Weights of a small transformer language model.
Size: 13 layers, width 448, MLP 1216 GeGLU, vocabulary 2048.
Architecture: RMSNorm before each block, biases on query, key and value, exclusive self-attention, value embeddings.
Each number is 128 + 24 x the weight over its row's rms, rounded and kept within 0 to 255. Layers, rows and columns count from 0. The size above them is the row's rms in percent of the matrix's.

# layer 2 MLP down (transposed), 1216x448, rms 0.0403, rows 241-259, columns 0-55
size [100 101  99 103 102 102  97 102 102  96 102  98  97 104  99  96  98 102 102]
[[ 79  92 150 121 158  87 167  83 156 134 102  53 109 123 138  93 158 143  64 146 135 144  97 152 158 130 163 169 102  99 170 150 137  66 144 153 120 110 136 131 140 158 154 134 156 116  90 150 102 127 158 169 117 138  91 110]
 [136  81 156 162 141 149 132 176 114 148 136 130 126  94 103 112  98 156 117 173 140 153 111 144 139 148 112  70 121 123 164 101 152 129 147 139 125 159 141 161  93 146 143 118 137 159  98 131 141 117 101 145 149 129 119 141]
 [118 135 132  99 148  95 138 112 173 114 148 116 102 125 111 143 144  92 123 150 111 156 120 152 138 127  92 157 157 131 122 143 163 154 125 149 126 133 143  89 148 106 162 125 117 189 102 114 119  79 122 126 143 102 134  39]
 [144 104 134 169  75  53 112 139 107 170 197 116 173  90 140  95 170 148 125 153 134 148 152 107 154 140  74 105 131 148 118 109 133 144 129 112 126 156  79 183 136  98  84  84 123 152 134 111 124 159 121 146 124 122 116  96]
 [144 185 124 121 106 103  89 159 102 117 104 130 176 153 140 138 123  90 130 104 111 141 138 133 119 116 111 134 127 102 122 145 125 187 127 124 124 151  80  99 137 166 103 100 150 151 126 115  99  90 152 132 169 178 148 126]
 [128 120 148 123 160 109 148  93 143 141 156 151  99 126 157 156  78 141 128 133 117 138 150 100 134  84 143 113 133 160 122 113 167 135 126 118 143 150 109 128 134 131 111 141 112  78 144  99 112 150 136  91 119  96 130  90]
 [129 130 103 156 121 119 131 128 148 135 104 156 111  90 158 143 125 120 149 173 145 122 101 120 119 134 157  83 127 147 141 173 106 112 102 101 136 117 128 143 128 153 149  94 121 121 134 129 120 143 154 123 115 106 132 124]
 [145 126 125 167 102 136 151 151 103 120  57 141 141  94 131  99 100 124 155 144 127 110 133 119 109 111 111 145 155  79 177 141 151 141 121 140 153 128 128 142 117 174 189 172 110 124 142 119 117 138  88 151 111 139 127 115]
 [ 99 107  97 156 137 133 132 153 132 149 107 120 124 140 106 120 104 123 140 135 113  91 109 114 158  93 117 118 133 147 149 110 133 125 159 159  76 127 142 158 161  90  88 134  92 135 168 130 135 119 131 153 113 150 107 168]
 [114  95 149 129 157 102 139 130 110 104 139 135 116 101 116 114 115 163 124 143  94 145 141 147 130 134 161 115 121 186  98 114 121 117  70 129 136  92 121 149  94  94 118 146 125  99 193 129 103 108 154 146  95 124 145  49]
 [159 142 124 126 120 139 121 100 160 113  78 119 140 182 132 151 138 113 144 149 106 160 122 112 124 115 138 133  99 126 117 117 205 148 128 132  98 112 138 137 127 158 141 173 101 141 147 135 119 122 138 134 119 111 127 152]
 [141 147 127 150 132 120 110 136 174 103 156 104 134  92  73 146  78 130 163 124 107 116 130 124 113 116 155 117 123 126 149 136 149 112 168 151 108  93 108 152 102 150 151 113 120 141  86 172 172 179 116 139 119 122 152 104]
 [160 147 105 121 114 145 126 129  94 117 162 188 141 118 175 108  97 166 121 121 107 130 106 120 139 126 173 153 164 173 142 130 124 131 113 115 117 147  95 140 137 120  84 147  96  79 130  84 105 145 109  73 140 123 133 105]
 [114  84 104 147 105 144 169 124 134 141  73 137 151 104  89 129 174 108 100 138 121 174 145 153 120 148 131 117  81 116 119 155  97 141 152 159  96 129 104 154 110 142 105 106  65 179  95  97 148 140 144 145 122 124 129 153]
 [153 119 140 160 158 170 134 162 122 131 161 144 140 108 163 172  81 146 155 121 121 143 125  94 126 154 132 130 113 122 129 146 132 173 101 104 100 138 139 121 114 128 152 144  99 107 119 132 116 127 136 104 126 137 165 157]
 [179 135 147 142 123  87 116 101 139  98 161 147 158 133 166 121 171 173 143  73 124 111 104 142 141 175 122 109 139 160  91 122 149 126 188 139 121 158 131  97 152 148 111 137 107 138 176 159 193 144 137 114 138 138 117 168]
 [151 134 153 108 156 175 120 145 154 106  93 123 177  79 144 134 120 142  98  99  80  98 120  96 128 130 108 138 125 183  99 105 131 141  93 108 137 138 127 125 128  96 150 153 156 157 181 165 169 116 103 125 131 124 109 125]
 [127  98 127 154 134 155 116 145 169 129 141 119 120 139 142 120 147 141 124 124  58 141  98 125 104 101 126 125 116 149 127 113 147 138 109 105 142 151  93 127 156 106 152 127  80 116 123 126 140 123 148 145 133 122 153 121]
 [121 170  82  91 136 129 135 109 146 150  97  64 130 104 102 113 111 129 133 148 100 129 188 107  83 138 148  89 139 123 127 142 145 139 110 130 111 109 159 140 104  80  69 127 140 134 100 139 104 159 107 158 131 110 133 162]]
# layer 2 MLP gate, 1216x448, rms 0.0707, rows 242-260, columns 0-55
size [ 99 100 100 108 103  99  99 100 100 102 102  97 105  99  99 102  99 101 107]
[[117 176 104 122  91 155 129 134 144 114 151 107 114 123 117 100 115 140 107 131 115 133 140 104  89 117 117 116 147 108 152 142 119  98 150 105 171  83 130 134 151 122 122  52 118 129 154 123 129 119 116 132 152 126 123 153]
 [127 111 146 143 138 141  70 107 108 108 122 120  97 104 163 171 152  92  95  93 114 152 143 132 127 129 138 118 132 123  68 136 153 131  96 143 141 112 127 118 128 142 126 120 130 143  74 185 119 144 149 162  91 158 154 102]
 [119 137 109 128 137 158 140 185 146  62 130 140 124 105 131 146 120 152 168 147 123 129 136 159 165 186 161 118 153 136 144 122 130 145 113 107 136 130 121 173 147 135 114 105 139 132  90 152 174 127 114 139 112  86 128 132]
 [134 124 125 151 127 141 162 158 110 173 135 120 108 116 136 131 110 106  88  79 151 124 128 127 111  97 126 138 109 136 153 128 125 151 159 154 175 121 150  66 149 134 120 118 165 128 130 155 137 155 107 146 111 115 132 157]
 [176 128 144  73 132 107 111 122 136  94 115 149 155 130  71 137 155 136 100 142 118 153 130 122 120 115 147  87 159 145 119 179 131 134 108  88 157  94 142 109 155 125 104 126 153 133 136 184 130 129 135 138 100 123 123 143]
 [149 106 131 115 121 107  95 124 132 113 144  93 134 153 117 137 161 128 153 113 126 136 123 128 136 125 144 141 115 148 157 159 101 126 140 134 145 105 152 142 133 138 131 135 161 131 166 143 136 172 179 188 115 101 132 122]
 [103 119 153 127 127 137  91 126  96 132 153 138 161 143 102 153 141 120 164 103 142 140 125 151 134 122 166 118 108 114 171 129 105 145 153 147  88 187 122  88 102 137 124 131 129  96  77 121 162 116 107 138 105 139 121 138]
 [129 114 125 155 158 152 131 182 133 120 153 126 126 122 139 159 135 135 115 128 132 113 141 126 107 119 134 138 160 117 118 164 127 136 136 145 169 127 148 195 165 141 168 135  94 125 118 121 122 167 142  93 174 103 136 139]
 [133 123 128  95 153 136 127 130 125 144 116 142 128 154 123 121  88 123 127 127 102  99 103 115 167  90 143 144 111 130 188 132 131 103  80 127 145 106 107 118 128 143 168 117 146 140 131  62 122 112 156 144 160 138 121 144]
 [142  90 127 125 157 135 145 127 149 132 119 132 129 154 135 156  95 146 109 121 132 136 149 153 150 143 113 102  93 129 119  89 144 129 105 127  95 156 149 100 151 124 154 159 137 125 126 113 149 117 135 183 140 165 148 102]
 [155 131 144 136 162 158 141 158 138 156 181 127 133 158 135  89 108 124 135 141 126 171 159 103 164 104 143 153 118  77 161 149 161  80 149 142 109 130 142 139 155 164  87 134 150 138 130 125  79 128 175 144 129 113  58 182]
 [160 148 142 108 136 103 121 144 155 150 111 129  93  84  93 169 165  64 167 103 152 110 135 129 114  79  89 121 176 110 129 123 116 134 123 132 143 132 127 151 140 158 166 151 131 119 106 142 113 141 116 137 135 145 133 135]
 [144 121 154 124 121 145 121 144 139 108 111 132 140 147 109 130 142 110 124 148 151 112 158 104 202 108 152 124 129 101 138 153 104 145 134 104 120 163 155  89 137 141  76 138 182 165 111 133  80 124 101 124 144 148 128 121]
 [104 142 138 116 105 139  94 134 113 134 116 132 131 117 123 160 159 114 117 151 154  87 147  94 195 102  97 121 103 117 129 131 123 151  88 126 135 107 152 148 152 122 164 128 123 127 140 133 143 139 104 109  91 132 165 110]
 [124 117  96 109  98  95 107 143 108 171 144 145 104  91 140 137 123 135 138 147 168 139 136 154 173  92 113 125 148 121 143 124 139 156 113 122 202 153 100 146  97 111 118 155 158 117 133 139 118 121  81 117 126 111 142 171]
 [ 80 122 144 137 132  78  89 180 118 116 171  88 106 121 167 156 152 169 169 126 115 112 154 104 131 119 136 149 163 139  86 130 116  92 147 177 147 118 177 144 141 173 130  81  93 110 122 113 144 153 183 119 142 154 149  95]
 [116 111 106 134 116 161 152 105 130 125 124 131 115 112 101 127 171 156 126 135 152 158 146  95 110 158 140 148  95  99 145 127 118  75 104 132 147  51 141 121 117 174  85 116 140 134 142 126 112 107  81 123 102 130 121 163]
 [149 100  87  97 127 124 130 136 154 102 127 118 168 131 108 109 101  86 104  85 104  92  98  95 106 170 147 122 153 144 106 130 141 140 113  91 133 107 151 158  93 118 150 125 153  96 131 131  95 109 149 142 125 123 124 147]
 [144  95 141 143 162 102 159 132 112 143 132 135 144 125 127 106  69 137 119 117  96 118 115 146 135 126 135  82 173 107  96 141 140 169 102 144  86 122 168 105 116 124 129 114 107 163 125 183 129 132 144 123 144 165 128 132]]
# layer 2 MLP up, 1216x448, rms 0.076, rows 242-259, columns 0-55
size [ 99  98 104 104  98 102 103 100  96 101  99  96 107 103  97 104  98 101]
[[158 141 109 122 120 122 157 105 127 100 121  81 127 145 113 140 117 111 123  81 135 126 125 156 148 159  96 126 115 126 127 126 122 135 170 134 145 121 146 133  89 108 108 127  97 151 131 161 158 133 173 161 149 161 111 146]
 [103 144 140 144  89 151 133 167 105  95 122 165 120 142  81 105 170 131 122 111 129 112 123 142 149 128 164 121  95 108 106 152 112 113 137 131 101 115  89 114 127 156  50 125 142 102  76 131 108  98 121 153 117 114  91 110]
 [127 134 163 144 156 153 112 110 104 177 142  95 121 138 102 136 145 125  96 147 141 115 114 143 141 139 128 129 141 104 129 180 123 136 126 125 117 161 102 162 110 150 124 136 174 119 106  86 193 141 104 129 130 109 137 151]
 [155  84 128 134 102 104 123 143 160 109 101  98 154 133  81 172 128  93 149 150 116 143  96 160 147  99 156 164 105 161 153 128 102 150 112 139 106 137 141 134 117 146 106 130 169 121 119 153 117 169 153 158 110 107 117 115]
 [133 120 108 153 153 124 152 117 113 115 143 104 109 145 135 130 142 164 145 161 139 117  96 110  85 150 159 132 120 161 134 167 165 102 141 142 134 101 145 116 154 178 117 115 139 145 144 146 119 118 110  95 128 137 152 104]
 [129 120 132 149 123 127 156 127 140 167 129 102  70 132 133 163 110 121 145 120  96 131 129  95 122 127 159 101 133 125 122 114 125 126 142 161 131 128  92 127 150 127 117 137 146 139 111 152 139 141 181 132 129 153 107 116]
 [164 108 112 131 123 151 113 142 111 153 152 145 115 119 111 129  98 149 117 131 117  91 124 177  86 135 121 111 145 169  94 116  80  87  98  99 119 120 163 133 134 145 100 105 106 140 118 165 141 171 117 138 122 133 143  79]
 [138 131 140 126 116  97  99 145  86 112 102 172 139 137 113 124 113 102 152 116 130 120 137 152 138 164 123 125 135 113 168 146 123  75 144 139 108 104 151  96 143  82  87 153 119 107  64  73 130 144 135 153 113 169 114 130]
 [129 174 115 120 122 120 113 114 100 130  93 195 148 106 213 135 126 125 162  96 114 143 126 129 134 117  93 132 126  44 134 154 127 170 127 110 139 134 150 139 151 115  83 111  71 133 147 136 160 118 117 120 124 142  88 110]
 [123 148 116 149 125 167 103 135 121 172 135 144 124 139 125 111 115 153 107 154 150 147 133 116 133  99 120 164 142 165 138 140  75 129 167 128 122 106 132 150 159 113 149 141 110 110  96 122  86 132 137 121 154 160 133 109]
 [149 166 121 104 115  73 154 168 139 158  85  91  75 145 151 171 120 122 110 138 156 113 127 125 144 145 123 133 146  72 111  91 147 132 120  99 125 129 145 117 166 155 160 137 153 142 152  87 157  90 102 156 119 139 147 121]
 [161  82 129 163 137 151 157 144 124 106 146 150 148  80 133 157 135 146 136 127 156 168 186 147 157 114 205 158 132 161 136 153 109  70 117 132 137 134 120  99 102 114 125 156  97  84 109 100 154 166 106 131 168 163 138 119]
 [141 137 126 121 113  92 172 115 113 136  99 139 146  93 105 119 173 107 132 126 137 133 171 100 105 114 131 126 138 140 166 111 129 119 104 140 176 151 121 142 119 147 140 138 112 122 108 125  99 173 117  69  91  90 168 116]
 [129  78 127 157 113 128 145 124 116 123 110 126 156 182 107 138  84 108 123 197 107 125 161 169  94  92 133 155 120 145 148 161 117 103 164 168 134 111  92 108 105 146 109 120 129 159 126 147 117 136 142 138 119  85 144 120]
 [111 120 107 142 120 149  66 115 139 108 128 109 125  89 129 123 118  95  78 144 130 129 123 113 147 158 119 166 144  99 119 138  84 119  94 122 126 157 156 127 114 134 155 101 148 125 108 111 139 121 137 117 117 126 202 157]
 [146 134 122 169 145 111 122 102 103 124 124 145 150 137 111 139  97 137  70 149 119 150 149 146 118  70 155 122 113 122 152 111 167 148 146 116 165 123 123 149  87 142 154 103 133 113 152 151 112 100 153 118 111 179 161 108]
 [ 87 134 122 106 118 134 155 103  95 168 122 113 129 116 146 146 142 139  97 143 126 145 181  83 105 138 139 130  96 141 122 119 101 125 141  80 130  82 120 134 144 161 145 112 132 123 109 107 127  88 118 144 147 130 167 192]
 [139 155 121 153 169 115 110 120 120 135 140 155 114 153 153 176 132 120 197 145  95 142 133  87 159 168 106 137 129 141 109 113  98 119 113 150 131 130 138 132  72  98 115  89 114 129 147 110 133 133 132 199 110 145 117 185]]